From a checkpoint of a small transformer trained on Wikipedia: vocabulary 32000, a variant of SOAP for these matrices.
Each number is 500 + 25 x the weight over its row's rms, rounded and kept within 0 to 999. Layers, rows and columns count from 0. Numbers have three digits each. The size before them is the row's rms in percent of the matrix's.

# down: layer 8 MLP down (transposed), 2560x640, rms 0.0669, rows 1001-1100, columns 320-383
# up: layer 8 MLP up, 2560x640, rms 0.0645, rows 1002-1101, columns 320-383
down1001 110:448482502497488482518464471506496491484484468514508480502479553485516490504530519503516470513467509485468510496459514543524541481510501514530544521507539472478491500503522453566495518510519491
up1002 100:496494496488479474516445458493522553508527480488538473483499519518539469499500545461514516504481535481511537516557444541510510484524494548517467516505496450533500484483528473506518518479491493
down1002 102:527464536484486482470444551474524506519484529533504492483554490459514515487495473586499491507502509520524487509530523533503477531497470508490473512476488475545541465459488481496496498502503492
up1003 104:501517513474504500504523492492531481489498502499519493501478460527510469505484515527523447538485506489504493481471514514531482547529527469532501491498485485529507495514527510494482513504489500
down1003 105:460510507506502507499482529514505472490476499488519483541528557467524516516517510498538466502471482523512478541483485487524453532489520493487501524512506553505556558506510468474490494478486521
up1004 100:504524534506482508519480509493476501498530441461542437515505548438488477463453519459543512487496514491490524546516534513502498492484446506497514544505490477495558513497448491502471513533486423
down1004 101:482508489484487496507527520528487463484505466517467474514475499489460482493518541550468482489441446481505481490544486476503520492506502530480485467494484547479529508511466462472475545524506499
up1005 103:472499517504499505532502485543522502470508486507503532477515506499546494521497537449481496534510515509522498494480535492509536526495454493546500502485480494462453465525501506510471496476437482
down1005 104:505502473469523478490486472499512500519491524533455493536475500505502505496508471478455514491538511561531490456499501487513491479540497505486489528510554505492524499449498527527532486515491468
up1006 112:482500508426519498501497533506460494471476498468473497489480473508518461508517496504499525515516455523506469495526481528497504481488504539513507492525478487516513484511514533496527531525502483
down1006 108:476487504523521493517536534483497510563554522495484524524508497451462515511472504442471527506499548495474475493484529476475490502504502488496504485477524489494484480528458503503513519495499498
up1007 102:521524471538529509521483519495486476483483471532561472518456519501531537524510442520508503515464467514530481467497552504507504508480535476473523480487485468511461475537508493557494508471480531
down1007 094:522501499457479461497544522506479499518517541439450543470516515508494487447472554493476526524504502556513513478483473495497510500496498502458483517518514506489506503451536545471507493464474520
up1008 105:471502520500487510490516509516503500476523533451492521510505486491524530475514478523487518476520467517544493475492482467509488471463500480483504532505555544533515469501529511466486477471513489
down1008 102:477517470484485502569514500493481558458435463502507471514509487501505513491516475486531520512495513520570523535510493505490533476463492495495521493508534475516500499500527495528522515492532526
up1009 101:477480435524466536427458466524477462485551495486489503496531499491543507529493529504527488490524467490481520462535485467494483500477520505534462515509497499509519560501505520544506468525503529
down1009 107:558517469474511526511508486485467479494486495524487493541487491449496498501500518509553529473490500486534471485494520526509492510492463474518475521525505490461514464470480504493478488518468492
up1010 098:521512463471500448444520480479495508508524506544497502451487489517497513484455497500524504491516497499500489535508440515493482507503488489522503497506514510540474518524512525511496505496507495
down1010 097:458496456473469525491494527481492500515511513509463488501485542505467531571493498545530495506491500497477505515463539447519497543537472513527455467462476476468469496523485459516492489540466464
up1011 097:505515485475505487542514554511532477495514546501456532530478505454447506496542472513480460481510493497472519507512502472506518532477457477486464515498492529494489440475501503490495438536530471
down1011 097:523543504474510514496493497460493502527500474493461464491492495492526486522432496550487491477471509502528500529510505500461532469501445515465482551554539456511497536484479538520518539479471517
up1012 100:518478499457511453458503489502492520506499487520472516479521496505501470489523497494456495539521535494497549516506449526516514495554502497473480500481514468486497471516520487460520537481532454
down1012 103:549536529504506560497506516489535530545522505501498480522527478483514494499511466517499512544501476502515472506538494498515505531511529516500531492460522521538478524526544514507497466502501484
up1013 097:480508523511495478474534484560500521498508523537510488518513524514523554463500523495492477503519499500495488491475455525459508499512500517524484495493487451514509488512491480505481516507514468
down1013 099:456510517485484487488507508488467506505525477528473496543513479513498506489547515449524509506496516511489490450513461509511485513503487517478451499499509510443510500518460513496479515494499467
up1014 099:509438479486519452503505526501513466499512491487499473515480527461558477483469513488506502528517514519481489474494486472500463541437506526502514508525511540441475513504501475486496483479481488
down1014 100:537455469520481499513490472466495457496497462475516516522486496531472493527519476503518482555519517485519478493510499497508500504478532517499473524508482488530516499478519509511467551469478476
up1015 091:497510497518493457535536482520503455535506479506507522485499484474469480447513498498512523503467494496482490491543489464480509501503506485488449509563490519514497557485510469487500506516526511
down1015 095:502492524496511507528523499523470484515525479479531491504480477545547526525485511515477462485498474556495504556508513517483536489504496495455476516487529470524505454442459526516485496475533472
up1016 094:514504517504513524491507457485521525496508509520493516508522471491539458468499550517490487530501503487496489504493535523509519480480464472509512528502515521459493496498504468489476543466485500
down1016 092:482476469486480533489529496474487484488525455482509480493498520488503491463461484510483484479491535530485524513494507461525539522519524474532501482470502477480513557470473496497458457515514542
up1017 102:528507499538462473461469516525502487507501479502531493508472520494456535493542518491480502479540441479449507503523524528523470467546486479501504473521495542559509497483472568501497490520480541
down1017 100:499505471500542493489507527527491489504488493475506528530478559525502493494500490526495497538515547484508470501474459496504491500525477468514499502575523455456517511487524489486483538495499471
up1018 101:494458463518489491494486531480497459490505519545519516469484512509458481491507515487508503494532541501508504449477488531486481516488526498482566523485502514493551491503514508518534499524471470
down1018 101:508452494490519526503495506467473496510472484539491468459475517459484534494502495495519501483498491502541474484498505525468497447534471518485480476506485466519533491487484513497527470512499484
up1019 107:479519495476500513469508531509517509510458548517523505520469498509475501470473497557509524482535468508508510468510507502500525499505505469472559523519506474521527525478505476521462510486531516
down1019 104:524528502482489473506504498483530540510504520471477520500497493540498490468536482560501474467517505524435493518517508510504526509543530530469562509511491482517521549548479501496501566530536521
up1020 101:531483500482515464468513516511500492496486513493526464501478514508517521503486503490485522510509515559480502489517502530505472468493519538469512475487471462492540499485531527497501491478525484
down1020 098:512512512509505490513466478532492517509507534482541508513502512547522496486516532524465550481517494528491465502517506480501499457501534554506493493507439456559491482511483470483474484464515492
up1021 102:483453500467489496487460430511515505491465512505500471539530508464519476471526510459490491455495507497448458497531485490528496510511511512485558523502477517534557494494510526470528460493451544
down1021 099:490490486493465506477476440497526455515508488525518468467539505454472508493469482502539486484518475509533467532476496506507474504536461539469512490533483514492520494471564469521525496497461518
up1022 094:484492458507491524511527517535497474505509560497437504500450475537496454527490514516500515486514524476414486486496516531517532532499525484539521476535475481527481501535539526487496527470512530
down1022 096:479532478481445508470494543528479515497486483491518478508499458521519489467516492506495490431476494462535522489455492492546483488519492493462449524527484482510470469537539487491464493517481561
up1023 099:527498501514551532515547532494486505475447497477521511492503466479492496515500514498515451488499481455526459470443531469546480514487462463529526493503522460503522507545527486514493472500491475
down1023 099:485501495471486547500503553482497536507479532504462513503505507499494540511484518497488531504545461516468518542436528502510457535459477514500479496492510495462501534518499473484491482541466498
up1024 092:516488463491464495450452546499498509496484482521543528503487498484524520481506505469515537451518489481503532508481466493495492478485510550504493506447470484487481504506456505495489475533550535
down1024 097:510522481549524460460485517492536482499498513461526501473496504472533518508467511492481479496462499520502512509500539435497520491518488483521487480463475507486515474515500510483524500479533503
up1025 103:486442487476543521496530539510514509490522468503504491446501544526457451484471449476506535509510490519486513501536479482479507537528503518485495510505491498546507476520486474483495485525473519
down1025 099:484474492521538582475486510487507488502494516494484480483517539481466509528501517428484531505476516544517507516497501496560509505528511503478538523514492522501563480491495484496536491475471519
up1026 102:507520508522508503491543500518528533536510496454475467512521474498502493525496491514488513491486462520493500465521522510524489486457524488510488476497511510491503446477459511503498483489471480
down1026 094:459491511483459467531490524535449501511499505495519529516490464556510477460483475483516481519467500515497496552510473477544499507507481502520498512485508468467503515471503464514476487496508509
up1027 099:513505458528503475503570501512466496518488472459559475514539472510484491524498517504540504529502512457521470499488496475497500516510533530504520454495518504502515512462485528458515507503519521
down1027 102:486491518540518534489502456494460477473559500483500520494510492512465518503523456475505482492482501524531479495484456463509486520511503473500475485485496520496516517530459532504461515488462505
up1028 096:499534494525491559513461453507488492505518505571528499475539501482472465489488489444482458483481537494463532545497488503504460522515484498565469536498516507463525519481483502499498546517484496
down1028 097:551518512491471518517480523518492503528524498503499537536501495509519500522495485467510472475499518537490556497464478489529498525475479501477515503478476551504489498501561525514500471517485497
up1029 102:501515525485496526497513509472502503439527508537515520482557472498493515479491488496503524494568554492507510516552488524479509506445487539507485486542509531492484494498487516509527504415494514
down1029 108:469489520458494524467495509497492489524465513514481530520494484482508458453511472541513479543537541517483519539548524534470513507511498507454502494497491526549517513501446516523499520483495497
up1030 103:472545472491456505460513473495501514475494515494502474451487528486482497511492545528516499437473454497550488492481486554462490479505494525509466548519531510521512474512489459495577496487488502
down1030 100:495473522493478462486495504501561487504522592521509494535506516499480492537550504481540495492498473479494514522464486503478497541538514476497545540526467525518498518532512536513505496489542501
up1031 092:486479490501495488489465477501491508485442500474562506471526511509509497513476489502493500504506508471523469502510509558465496502542498523508531469508507483511527525502515435476499515544540453
down1031 101:511513487478516492488495480501485521502517529481475486524494513495545490511507494487523479500528495524501484527467512517514475513529459497456535503546496504529505518508524509466470528464517505
up1032 091:476511482477488522488491512487497525500487486478489505458458466503461481485506542507551490519514469466471509509517475518525540520448490535514515487446502514537507490531481493516468472523485447
down1032 099:468497490467488503480522466508444502488513475429484465479512517527494516518501494535530524513522449516465543496479505506463520492474504489488492497523494469484503511506487530527534558440506463
up1033 096:542486530515480491488556523486475463513520495518475439500538522480525545523477493514448494466525496492499513466506455469473584460473484526514505470518483462489514529488534495480499506483482535
down1033 096:491527516492561492519500513524503504475485501461483489502493508500470525509483529478517540491494515519476508507484527528488491491477527487516493474523516546509462510517522483525481485499491499
up1034 100:467505476494529535484499490527472486508485475463458519484478512482464503522484463471549479452492503482486469517527531457474512520489496519510460498512485523476494509536468525513496486482506526
down1034 092:476500525509522499496448490476526474466466492517497433476490483534529529533544538422542479528511533492496481472532497484533544495479504503426481471502559518463492489510483466520510498453493445
up1035 102:537505484459489485502473514487494472527534504515531535545524510460521456460511510517455487475498449508494525508512519527521502551471541490491488498468486535492486489498560480482538522524453515
down1035 103:513494480525517537483502468503522479477505517468586504501492543500469521501514513490474471485482491507515497478498503482481493467490539492507470524512527509521480516486526506522511492474504534
up1036 103:497532497462508481525458526524553496535491539531502524502471511479492480493533489455494463513508498472483524522465508499476484508511497529532494518499507534459478503517497532537480493504475540
down1036 103:470524524468505482515517514537496540521488550501519547499498493503477521520477483523507544472517472465466516435486520498473525503518416508487507445476522503488527483523493546502475475499559516
up1037 112:494520513511500526460498473481483538550466497494467512496497492530483496502506468496485478515471525487513465511493525536521538542474505503501443529517538474533515482474492510525510515516473529
down1037 103:488476524498451466507456516503525495470475523558522507495482486490444511485485508500482488530495546519506466483537487520531493501475512535508502496484510537460490492491455510517514508479500494
up1038 095:546526484447493491494513499462513476535530551500485474547488492525500479535476488507492500481503467503511489511548503496505480492468537455526482506521490496449513481467550487511495515529468516
down1038 100:499485477512467546492538487535500501533470461455464508475507516502482499523491513522524538506496514545472481463487465514503494496510505469492511530468480481514496499514472521508516513487496496
up1039 098:506515495500520478490521492482504485511494464504500497520511476528484500462516524517528529492454551522461452454511517487483451509489553509493513492495470453476496520511514508529498506516490470
down1039 093:474505456481456527469482484498514476457508498541486501509516516511494526509514497487473525541527495459484486503502530515512495511465491552501483497508522525502482543532454527488555465501484521
up1040 117:536559513492515502477500445510522517510479480515487546531484520539458476516492503503504512477517508501456436504528502525524499496510514461486530481531494505522527529523483502497551520475491487
down1040 103:477516454481484507477473491513491546496521492490502502515463477514490511531533479478501536527505506508530482525526448486472452480508515505488529476491505533466468507516487525522488508523486504
up1041 091:420518481508490461500492519509508544498496517506479494478519499493501472491499510472450540517503515543520520536461482516463460527511511468515554519502535487466490505507477544506491511515532516
down1041 095:495466473533482526463469501556539489465509518531524524522478546501501484510496502451488495484538487502501524520482495510525506485530511511507550514499510506527517475499555522464509490523484507
up1042 094:499506484491513519521492508531492520468490499507495495479476485499530530451512512512515454551454470490472500445528491448423470482493534464511484518519513484540502440516491462481531488534489507
down1042 096:518507495490484480490512527501551475537509491492489519493534487465491545519485470485505507462529527505502478515533491546477505515525457465520589477519555515492482457482433510499500543447513468
up1043 102:478483550461489525517472445520493477466497462521499544492550508506523520480523534523539514487488518472515495489494537518502493453483544542542493498494503536522481531493479491484520496517474506
down1043 104:479486466484484492470502475515471516498454467546509431459490488520509501474519524527508490466521517510519475469494517503462511538491447508492508482518521513451542501488466535510546516508482468
up1044 095:530512527530487498468463484513472479537502501482489524486455486543508472488460503498499523504469495512497489485491534501557447484462495510523476439501490505514523483504490494499500497527492507
down1044 095:481472515474538519483479474514520483493513464510496496484481541478470501530478500504482488494545513538491521534481483480485546530512478477491503484495550512495463519516513517502489520475502479
up1045 109:492466552505494506533486506517461474504450491490464480558570478512554477487492435508540487520478496483482547533470527514508460517506483505524461487448488496465470507474499487528506496529470543
down1045 096:523486524513507508528506492519469485565484455482488499494542536484479495496492482443545467534520514518483515473472505498515546553531463486472500550463518530508508508489555519535484485450505505
up1046 100:482488495537506550511508521474517517493526512492485558506499536474515508520486536516488505477478539509467560483504505478518451487451464533495474478508522489508521489492446487517527507511520504
down1046 104:557471525463452521531490499486496527487467521441470512476486484507528473451498504524486519504507443502509482477496500499499536522526537503443486476507465532502478506497502539530500517484518459
up1047 107:508475513448495463492519504460495469458481495512540493526500521465508507538513533487438483510508485470467471503448483491495507502475488493526545535490478466474545474481445484491476475518483473
down1047 101:538513550520546538523512484486509490512486537524524512488473497555485504521515481473464493504520527456485528497475521496529501511493504473467504541478537519514512489499501531484484529518500546
up1048 101:569478453482463478532461499497542524539551495513486498476509529514455510514495484463488514492450518492445501524451488455506525497488490484533455496496430475547491513515499449508521482503538492
down1048 099:493516480514486502530508515466501454472505471507498463479519517488531515534525500559520481506511474476475474456532499496503536482518476454527463464474506492489542497542467513496508531482456450
up1049 103:538462452483529496524511489464547485516509465499460475486439475488454450526481517504512490489525512500484567513503476506511532502519480536509502498479494504533515509494522455487505495497517517
down1049 100:540472506523511454485460487516509506472497502525514522498500468527476488512513532492482478485491499506514524492486477521440522522519496497510527473492472522483516546502542500487509493482513501
up1050 098:446529508516476494519518495511507479486493473549518523516503461522484499524503510491464491491498526520557540445499511422513454503509501481502550484542524508480485498482468536455487518466506512
down1050 100:486529516485496535482514512475472486533496503519468423516527480478507482478546478509501552493544496538484484455491486496480463488517516566459485517496482480493490501502506509499496545513489507
up1051 099:507464515504493458470481486504497446495503514514506488498531497499524511516476501433505528450531506494460492505471540484502522537540499475480483508544502543482512518499467494471525491453506447
down1051 096:458479496504507479458495477511519519505509475489462505498484490505502486472523483520498478506516527501490501523495497465460467501533527519487501504525480459448482539437490523450438547506496521
up1052 092:514518512481498521463475534496508521494499507512493504499537474482498491492531538468471538481530493495468522538493541503526448528484532520535512558486492519538524541518512517506452508463489469
down1052 096:498481570467523503527456485525502482509524516462502492486493463538537527521482516514515446527449487464460443494471501459469520477517496503458504500509504484448484463513481478510470520513500540
up1053 102:494498518544487467522485475496503502509508485537548475461523525495511529513482474502492506463489481543513493513576491506499514553495504578505490526505514485514504521500500476481476441479512486
down1053 107:536511533485501462504484533511537479525448490481514428490470520473502530523514463509499489494528524482495490539523494522501491540500480536484496488524430472492501496495456501518491466474495507
up1054 102:498491493509513451491511497500530515490497533513528466506502483537478574502486509513484472508521500506436500425542491457467493518520546544480506490506490489489483508495483484500487478520488555
down1054 096:508496481457506493498461542499515521502495522516512515491517482457474531452506525501487471522523497511464502468528486509515486491528474501513545519523544528499490546495503482542534504507534462
up1055 095:484496544549509480494508543484506487526508534536489522491517471450533482437489474466475470521514478454518513488515532502479483488494467479482506501470511488508533486494500459498495504500465483
down1055 094:506493523498465510458504482510473481526518476514463514522508501479479487523496480523531482553548500532525563533497531522465511494477506486464508542494488479511497510477530495466505509468532466
up1056 098:526485499502515458500458499474526483476530504497484486461485497480544542504505481489538454488523463516536505494536522465498467484520488490500464509515513550502512511542534478522485470474477536
down1056 092:474537530574476492476515521537506530484531548518454518539486483503443494525510478483483519534468512489509516547483517539528491562509510470495463543498527510525486485464450482472509536525546518
up1057 115:455482480494533460537481475486515498503465510526509502559519488566520513512459523504530476543497504488470513478518504463426517537548507520501492491531536448455522487509505508456514501482482467
down1057 108:474531533520505497501488538446536512505509443521486501530510520454540504465502518521506467478506539528527486483509512487538479430459497512483515498517460507488505475491521474478534518581544506
up1058 093:511526519526507575507505516556505528483474495508452489522527510469513480514480491527481461489527476515498463541538532507496531478489493477463497489524501467512477485511501476507468490487478485
down1058 094:550504477514510515490512495471548467538481508488479507511506516540528483519558466469504509506497499511493462513525517486491502533467477473487538453462492471569474475504548537491490504519506511
up1059 103:538488529486484468486505513523528467527521503474529564513529511509544543496502494541489506522544529485497529491504553494511507480535513483491471526488547494517495465525513479476496513504530479
down1059 100:492487495481463529496513528500478475496525448497514475472510513581521483525456522540477483457510538484522520512489581491522512511497484517494503506505520483539514504532509478510428496509496518
up1060 099:503477455504447508496464490506457496527468508459514527469488507517512501462498493489482505534444494526503519507515520525492501495515474506498529481521501506469527509513531496488493514509498475
down1060 098:518503470481478494493508499509514498548504493510538487503503478535491543499516472481500468524492462523495541467486534499519523532541497497537501519485510491490497498566534481518476492509488516
up1061 099:493526529496484509501500477488499476523522451473500489527565493484492516542526514500522485500489485456440481526518528506463490483458524541530511509495498486499464430467502509487526518520504484
down1061 103:515536503453483444480506523486434516493517573507480516476523518503463530481495450524529504500543512483509524483524531485536518508500504495490489512503535493464524477530486528493550523425517465
up1062 092:521489449486477491477507493485485485523454464491480483484457469428526512446484459468487520469455457507510535484482453487447466497501511487543433504514517453577489485533496447525518501528495527
down1062 095:507465491506507484494480512471496527482465548468551510519504539494468474489498511487504517489524510493503555504514505501514551477555526478495502463494502521450521475519550542473475516507533476
up1063 095:531474508521494481457457490514485503487502493495522497527545506508535513475515484519514484467521531482511532503466550459503478477527505489487481516498487516464499482517491501497524484471445502
down1063 098:478552518482465464487509506488504539438485493456503501524516535583458481488565514502507474501506506509490499529534511489510534499529504546464503512505488552508515517517474459513516503506498513
up1064 096:519508547472492503495536508536481470515499492484505490503498473530496513473545480453497452462512478509498540514486495480462480501534524468508493504533518525502554515549515516490443496501490531
down1064 098:522473520494509528472435507523494500466521511499520514519495491541505507505508534470509477498508490488482509489475524518520483510477493477508514505525492492480517527493473528499516519513543515
up1065 095:523535495521499540543501525513507532520487493502490520460448466504512536521535493468524483527493473503496516503494464520460484464462527500498512528512502526503477497491481489509497481497498489
down1065 099:531520514501509523530524527433518490512478514516489486491503496549489499456473513528502467519510448507499439502476508527498496473479475469493517522495508489508544481503499494555481516475529491
up1066 095:496519474474514481513520534469542492525528506494521457499482494470451484510477496540494535491551489500520484535499476490483481463502540534478538515509514516479517476540471476530523489510498494
down1066 095:486525548525540535485463520505478505522488459475476469542476464527500517463484483483510513504527476533499506510524509499525517489527456505506530536491471543485481478527531509516520448553502475
up1067 095:512499560474557508487505541488523480522473505543480524492482538502461507474536512519497512490506483467487505548497491475508521453514495488527497548497497523488498518504501469476504465487513482
down1067 092:514496463524474489484513498466458489494532440502470516486516528515462478510525510491487487489519519517480461537528525480491461519471529502484515486523519461541536451525506490487495522523514512
up1068 107:524508485512468499531476508513526515492482491537476501483469473516473477495502481499485488490507542484499508511479496500452456496516491491518479529490552474453493474516474522493487541505537480
down1068 108:518484489476455514525505491502461453499494489548516501512520486497482519481530455574462513479554514500493516494465514553489524533481480462490506528519500497533468471506517495483497516513608514
up1069 103:518515472517460494505505505542484540490470537483508504464456492527495489520455471513508542510505471463521514493500492526508501494527529544516479499517549513483478488496496530532494504517497504
down1069 106:496472506509572465482450476480491508503479506501498491479498469532500545526473514521485537466518490505485529492484480507539489496533515529495520496462487488460507489528478567518460521531533490
up1070 094:524483504521503515496526500511495514479452477457514506472481532465509498499464518505450524518472494449519513505477494534533500506475511507572505480504460506525535489474519447470517498525460482
down1070 099:524464524448555487441511523505475505518487501510483525468499479522491510480530451538527474491492539496505511499480530476558513517479500535483508494489518492505520516522463495499530506551503518
up1071 105:496471510531484524432496484491484487474537569503498539476483490487512500493491505482532476477492526494511484502501487515468528488542536528502511552481477499526458476490547468513485519490455498
down1071 098:541467473534443494545494494465513507491498516517458548542450551483485472531481500496450498584524494498531492507508525541461427491466486524512484501521503509544467469497510490505458492518481537
up1072 099:476487496487510529549508526448477501504506466512548537506511480471514513502522476521492515513549507533497521502485463500544516513486539558493570465491440508490534483456537485510464523510479538
down1072 103:493498473532473459515478513514483491485478496514516495511471494524534520489503476520554478482521524518479517471484479505490473489447457522464468466500523477495512467508514473456479505474513563
up1073 095:493483512528499565515549498490541479498474520485450539489482463493528462525505525522505513416502519466537530492521502478453453530505511534503449508469494521502494495519495466481490451448511496
down1073 098:528511462506534460475474484554507551496494511493489510516480509535499497505497474543484469475463528493505440519512518535479526500507588475497475509515511507498509504512491487479497480505516500
up1074 101:475532483486540523459509445522460487531515497571476473527525525515513544478443499530495541537495458524553489486517490496518528548481518463513501515517498462497482509552527498501516481498487482
down1074 104:490502475506502495459492478515482478447529534504512501517487508533568533487461527490492495547518542494542498513470504539481533513504517493509522518495511469505498520502513525491488489504489525
up1075 095:492486507494471518468517458466497484509485489508472499543520504501520497484503503509486552451471472509478488518511506458498473473535540509476528476495547495513488485501505538495491501479497456
down1075 099:503481514491552463456531520511496509507488499496451448538513515545529493519465526533507460511524508483524500502514535472487503532498506551482500494492529489513512536490470521513459454540486477
up1076 101:520511492514470507526486470498516524503554512457485475536494485491491480482483459472479586501480490495527483495502497434500509475512509500422508493508499481476528506552486472516554516504447510
down1076 103:467490489492469500500520485523470514539523496518516500497538484495509490503520513506475511466548445507469529480499464539515531553500533548495484475525525496486467507523527485501497449494500436
up1077 096:530471490493426526536552499516501469470483473512512573514477504449504540466493512511582508463510492468467467487513464499523514546464488521516487474516501503487468511472503533517455462509503497
down1077 101:521462526488549475508518490522523531523526542502439477507458479537503476511521474485521516517517527537509519526500441490479484501512535515522512510507523517545517493492480475505537478445473509
up1078 103:543488473514491507508479520485537510505528448507505534542476484511488512488481506475501472539492464516524524502491533484518527480511510507529485527548536509446510446529500482498462522469516490
down1078 103:479483507550490521524506483500504491465483513498508537518511486478516446513543509533524483492480499515494512492494504516493498516482472522468491493509485522509532505509513506500534538448500511
up1079 098:529530528519506487469469515513465465484480463500541475516504484474489515485493504486518465486462461480511493483538499483459462503494518514487475546486523507489487510493512487436515505524456497
down1079 097:506520504503509483518475499473518469527485509523487508520504473470502574511499503438435486493521497499510528512502497460464497503503511455509513478527535544450482489491542487520503524551518499
up1080 097:487525536526508527539512509523490470502463489482458512536487484485541499509515517535503481508490498521555556500515529509492505524491487507487516466465476468445548545512489497544511514516511530
down1080 092:477493488470497468475489451481535556498530502519510475490477546480468493486503576455513502509445452498496469462519430481489538521476522467494496532470523473528479499460505423485492546470497549
up1081 100:468516496536445505509516517450529447524487484483480504501514481503487494486479477483519496508492482511501504483518466484499508493504515510504525522487540527512542489520490506490485486494504504
down1081 097:534467482481529460521475504459478485476535536495518506472500532514515476518488520515508484535494490506485488486533442451528510474483486519460508498512539545467497503469550514482458492499495479
up1082 100:472494498492488493514489500529480453487472503498522524466486508510534492502497524495509439515491513494470503458485507479497507474513510523489495495501524515505486517500511480551513489531522496
down1082 103:477486488487533503525512481499521519526465524495508466460542499520457507470494494522479510476457517490483505485499484489468465526490524501453496507482483493497510518537525482530497514527558465
up1083 103:444480438520546484474539474501483511482511495480480551442494496531500525522527483491487503484550512484485491501554537513524524493495475509509509487487516514521458492511481501488467439495536560
down1083 107:505517517548501527547487533466478502503496514484484521471502526529490510473553493524496478501502532516520478524507459502507540486497425489566477486510522459535476467526509490489466493477453505
up1084 104:526479523502516476524490548493475473507514494446515561546516498482499452531478480509467490466508492511553528520520481529549479515480493448491529517500502483509439515467513516495503517476474531
down1084 107:509510468503505516462500517516523492502476556454525435522495516466484532508488489513492509526476503534487483428508490497490526539494502513499491525505503509503495481501536513499469532529512526
up1085 095:498560505503491490504533526556522545540496496509500480513487487517525460482544524451527488520507505487514481548467491483543528489470553531499483482491498560509525472497518532520476468490478471
down1085 098:484483473510537520458479520484487538526509497489540471526463535488518515479517526535468458499487510506481521522472514522520483508475498529519507514498470527531500530492550530491500493571473521
up1086 094:487570509443504537521489501492504471521537527507479518499484511455542485524444526482553481467477495564510500429505515475491466516471489498471511496528497527576528485506508545479522512503508525
down1086 097:480479478472483547498502490497498521492504501524535526491483512513551510489555518526508489536477540465490509491502526429491557511527503508474508495540459502501554453464433503508526483487476538
up1087 094:508435488520532509477501514496491484511532506479572465521512518474532483487527457496501513515482509521502484550553492476494466498529528556530474469524497457503512499507464477513495482485503505
down1087 096:479480461473434480521529491473501513523497513535498492491550493521532498499490516518536478494503432520485486496491472520503514456488500484541502560507495498495522515459521443523492519506506478
up1088 101:465530465511521502508482486496468513485491492524506501568477507481485485480445515502501475531511499520507489487517513486512543551528530504454525491480483533498508498491555520501558474530517497
down1088 104:532505490492510487497486429445507485496483538525509564471502528535537503469475544487514534516533518506483457474444493523481490505529532514499488459528515525492523495531531497493511520471505509
up1089 094:499532493471541475485504474546476547459506498480509487503514479484534511496535475513512481483527492492507491514493528513516494476493501497484501459528522504521494488513512485489556528434523458
down1089 102:494501566513502475558517447515528539484447505511467488510498529491464497532507539526479499512442509490485510524488479533499485472550539489537487445459470480501515439456518498522466509490527501
up1090 098:459497530529469503495508458526518552488521517464505485528535519484449508497497503524484509476494519468437519466456463483478499533500525503552521485453531491524535516479506508546521508523492494
down1090 093:473457483487488490517525531518521451478513519478453504489538471499531481502489475502492489505534477509465489537529507546477502494447533516497500517519465522479511505547505522483473494497479488
up1091 110:531516477453527486508519460484469511479500494462522521489508494520517511495496508481466508476434496510479514469519500504478528527471493445500479510484484543565475470499526496517467489509541520
down1091 113:509511493515444499424515516505500492515454495522499506481520510497477500514469466526464536492526500499522536517484474521444496521476500521500474521496458487521496498502538527514486485509504469
up1092 105:494540521509468525494522496490506519495469485528496480491485476509437502520479510497488465481485536481536551524456464467494513469464510493490499520477583550539488460529518502494508458520506498
down1092 106:520476504512507539512513493516490541507503462479487491460551497455489454509520493481535487515504449456505508494518534458546518516546464481500537441484480492497536490544508492531493520495525492
up1093 103:459498492536560515508487479522490466489505468489488483478529557484532467565480474485536489504471528500531487493489508523497493550549522537495505474531503490535457511454461490555490498519491497
down1093 111:490516522513503514471515521439519468534498496516502483526504478542505443450480428529465481466509464504531488544487497448480541503494498486481521449497500533450512517511482489519484506517517530
up1094 096:479546519523484469496542527508528481521481546532561492506535512472510490541505527494489497485514519500471521509522488542487472490467506519528479486539466532501473496450513519500537526500456546
down1094 101:543494509485487496486478502520522489451474467489481462501482513478500513526530510504511477527518552538551476458532502468491493514470518509475492496470492472506507523521533515525488471503496549
up1095 097:493533483510496464506460488484528521497509501522473522474504470493499489466508514533477530561523462534506548507550494544501501467491466480537505545529486462524525482471489481500508499493486489
down1095 101:528501532537491478511473521488488484482509483526530523485476518474550528488532470512500520494531486468491527502511506512486466496482509494546508534499495501496453448470529529494490499448482511
up1096 103:492478520507511488509479500485487445558473494503513574481468494522480462504504540530514481526520478497532516542461549502464486498527515478501488482531537535484515501503499479498480493487518465
down1096 109:505518518486490531448481527505527480519494493478508507471512499489513481522511524541494535520461462509500488460509549436501514524508504497447528514511456527529486517473526465516460483535495486
up1097 094:475511533527459513466517542505515474578548511513470502509516491524520524528545493470486565504507475524520490460511486470523486495493489486490525474505503523537505522520478517498504482503507519
down1097 097:491499494527502504534461493463523512496467482514516488520487509499494475471529490585481499529532496490495495538505459513502474478531483525493506476516508496494481527460540462492470548510487519
up1098 093:542487529513487458474513462501451522451495494541464523570472467471481477511499526522508511470512547523516506469500496474510435526459468500490449496478455487506513516531466502488522464518494494
down1098 098:512493503529467484489488478518545511497512489503485521455469528475477474481523475499544527536526523500493506494423528482488507519506495447498504544474483499467463507466468502443496520492483532
up1099 102:476509535509512509503532466515478454505512474507490515531523524491494509514485516517541492497515457461482462480495497493525496498480529503523503496503534519490505494550478490469492473465470520
down1099 098:535492539504439465477537522483510480492470489483561513507517500499473498506486493533493515523480568536470480541517510513512503508499502506542468473526514500537514533521502499534493490506555483
up1100 110:515493538554484506535566460491508458492471484486486553524505522496502508509524468478483502469499510524520538489550461486488493491472499516517496484524561500553442526505546519517471486504486521
down1100 101:549506494511515464494467502469534513479512491466484527473512552481505471532507519502477505492526517494485484567536479503491501485502488481503531547520493503524532492493500479483479536511542536
up1101 098:510484492463483496524518494525451467481493504473492516485476463508481510465525519529502515476521528516461438535530545517524523495451452474476509510522495482491490508517477483503525462486512500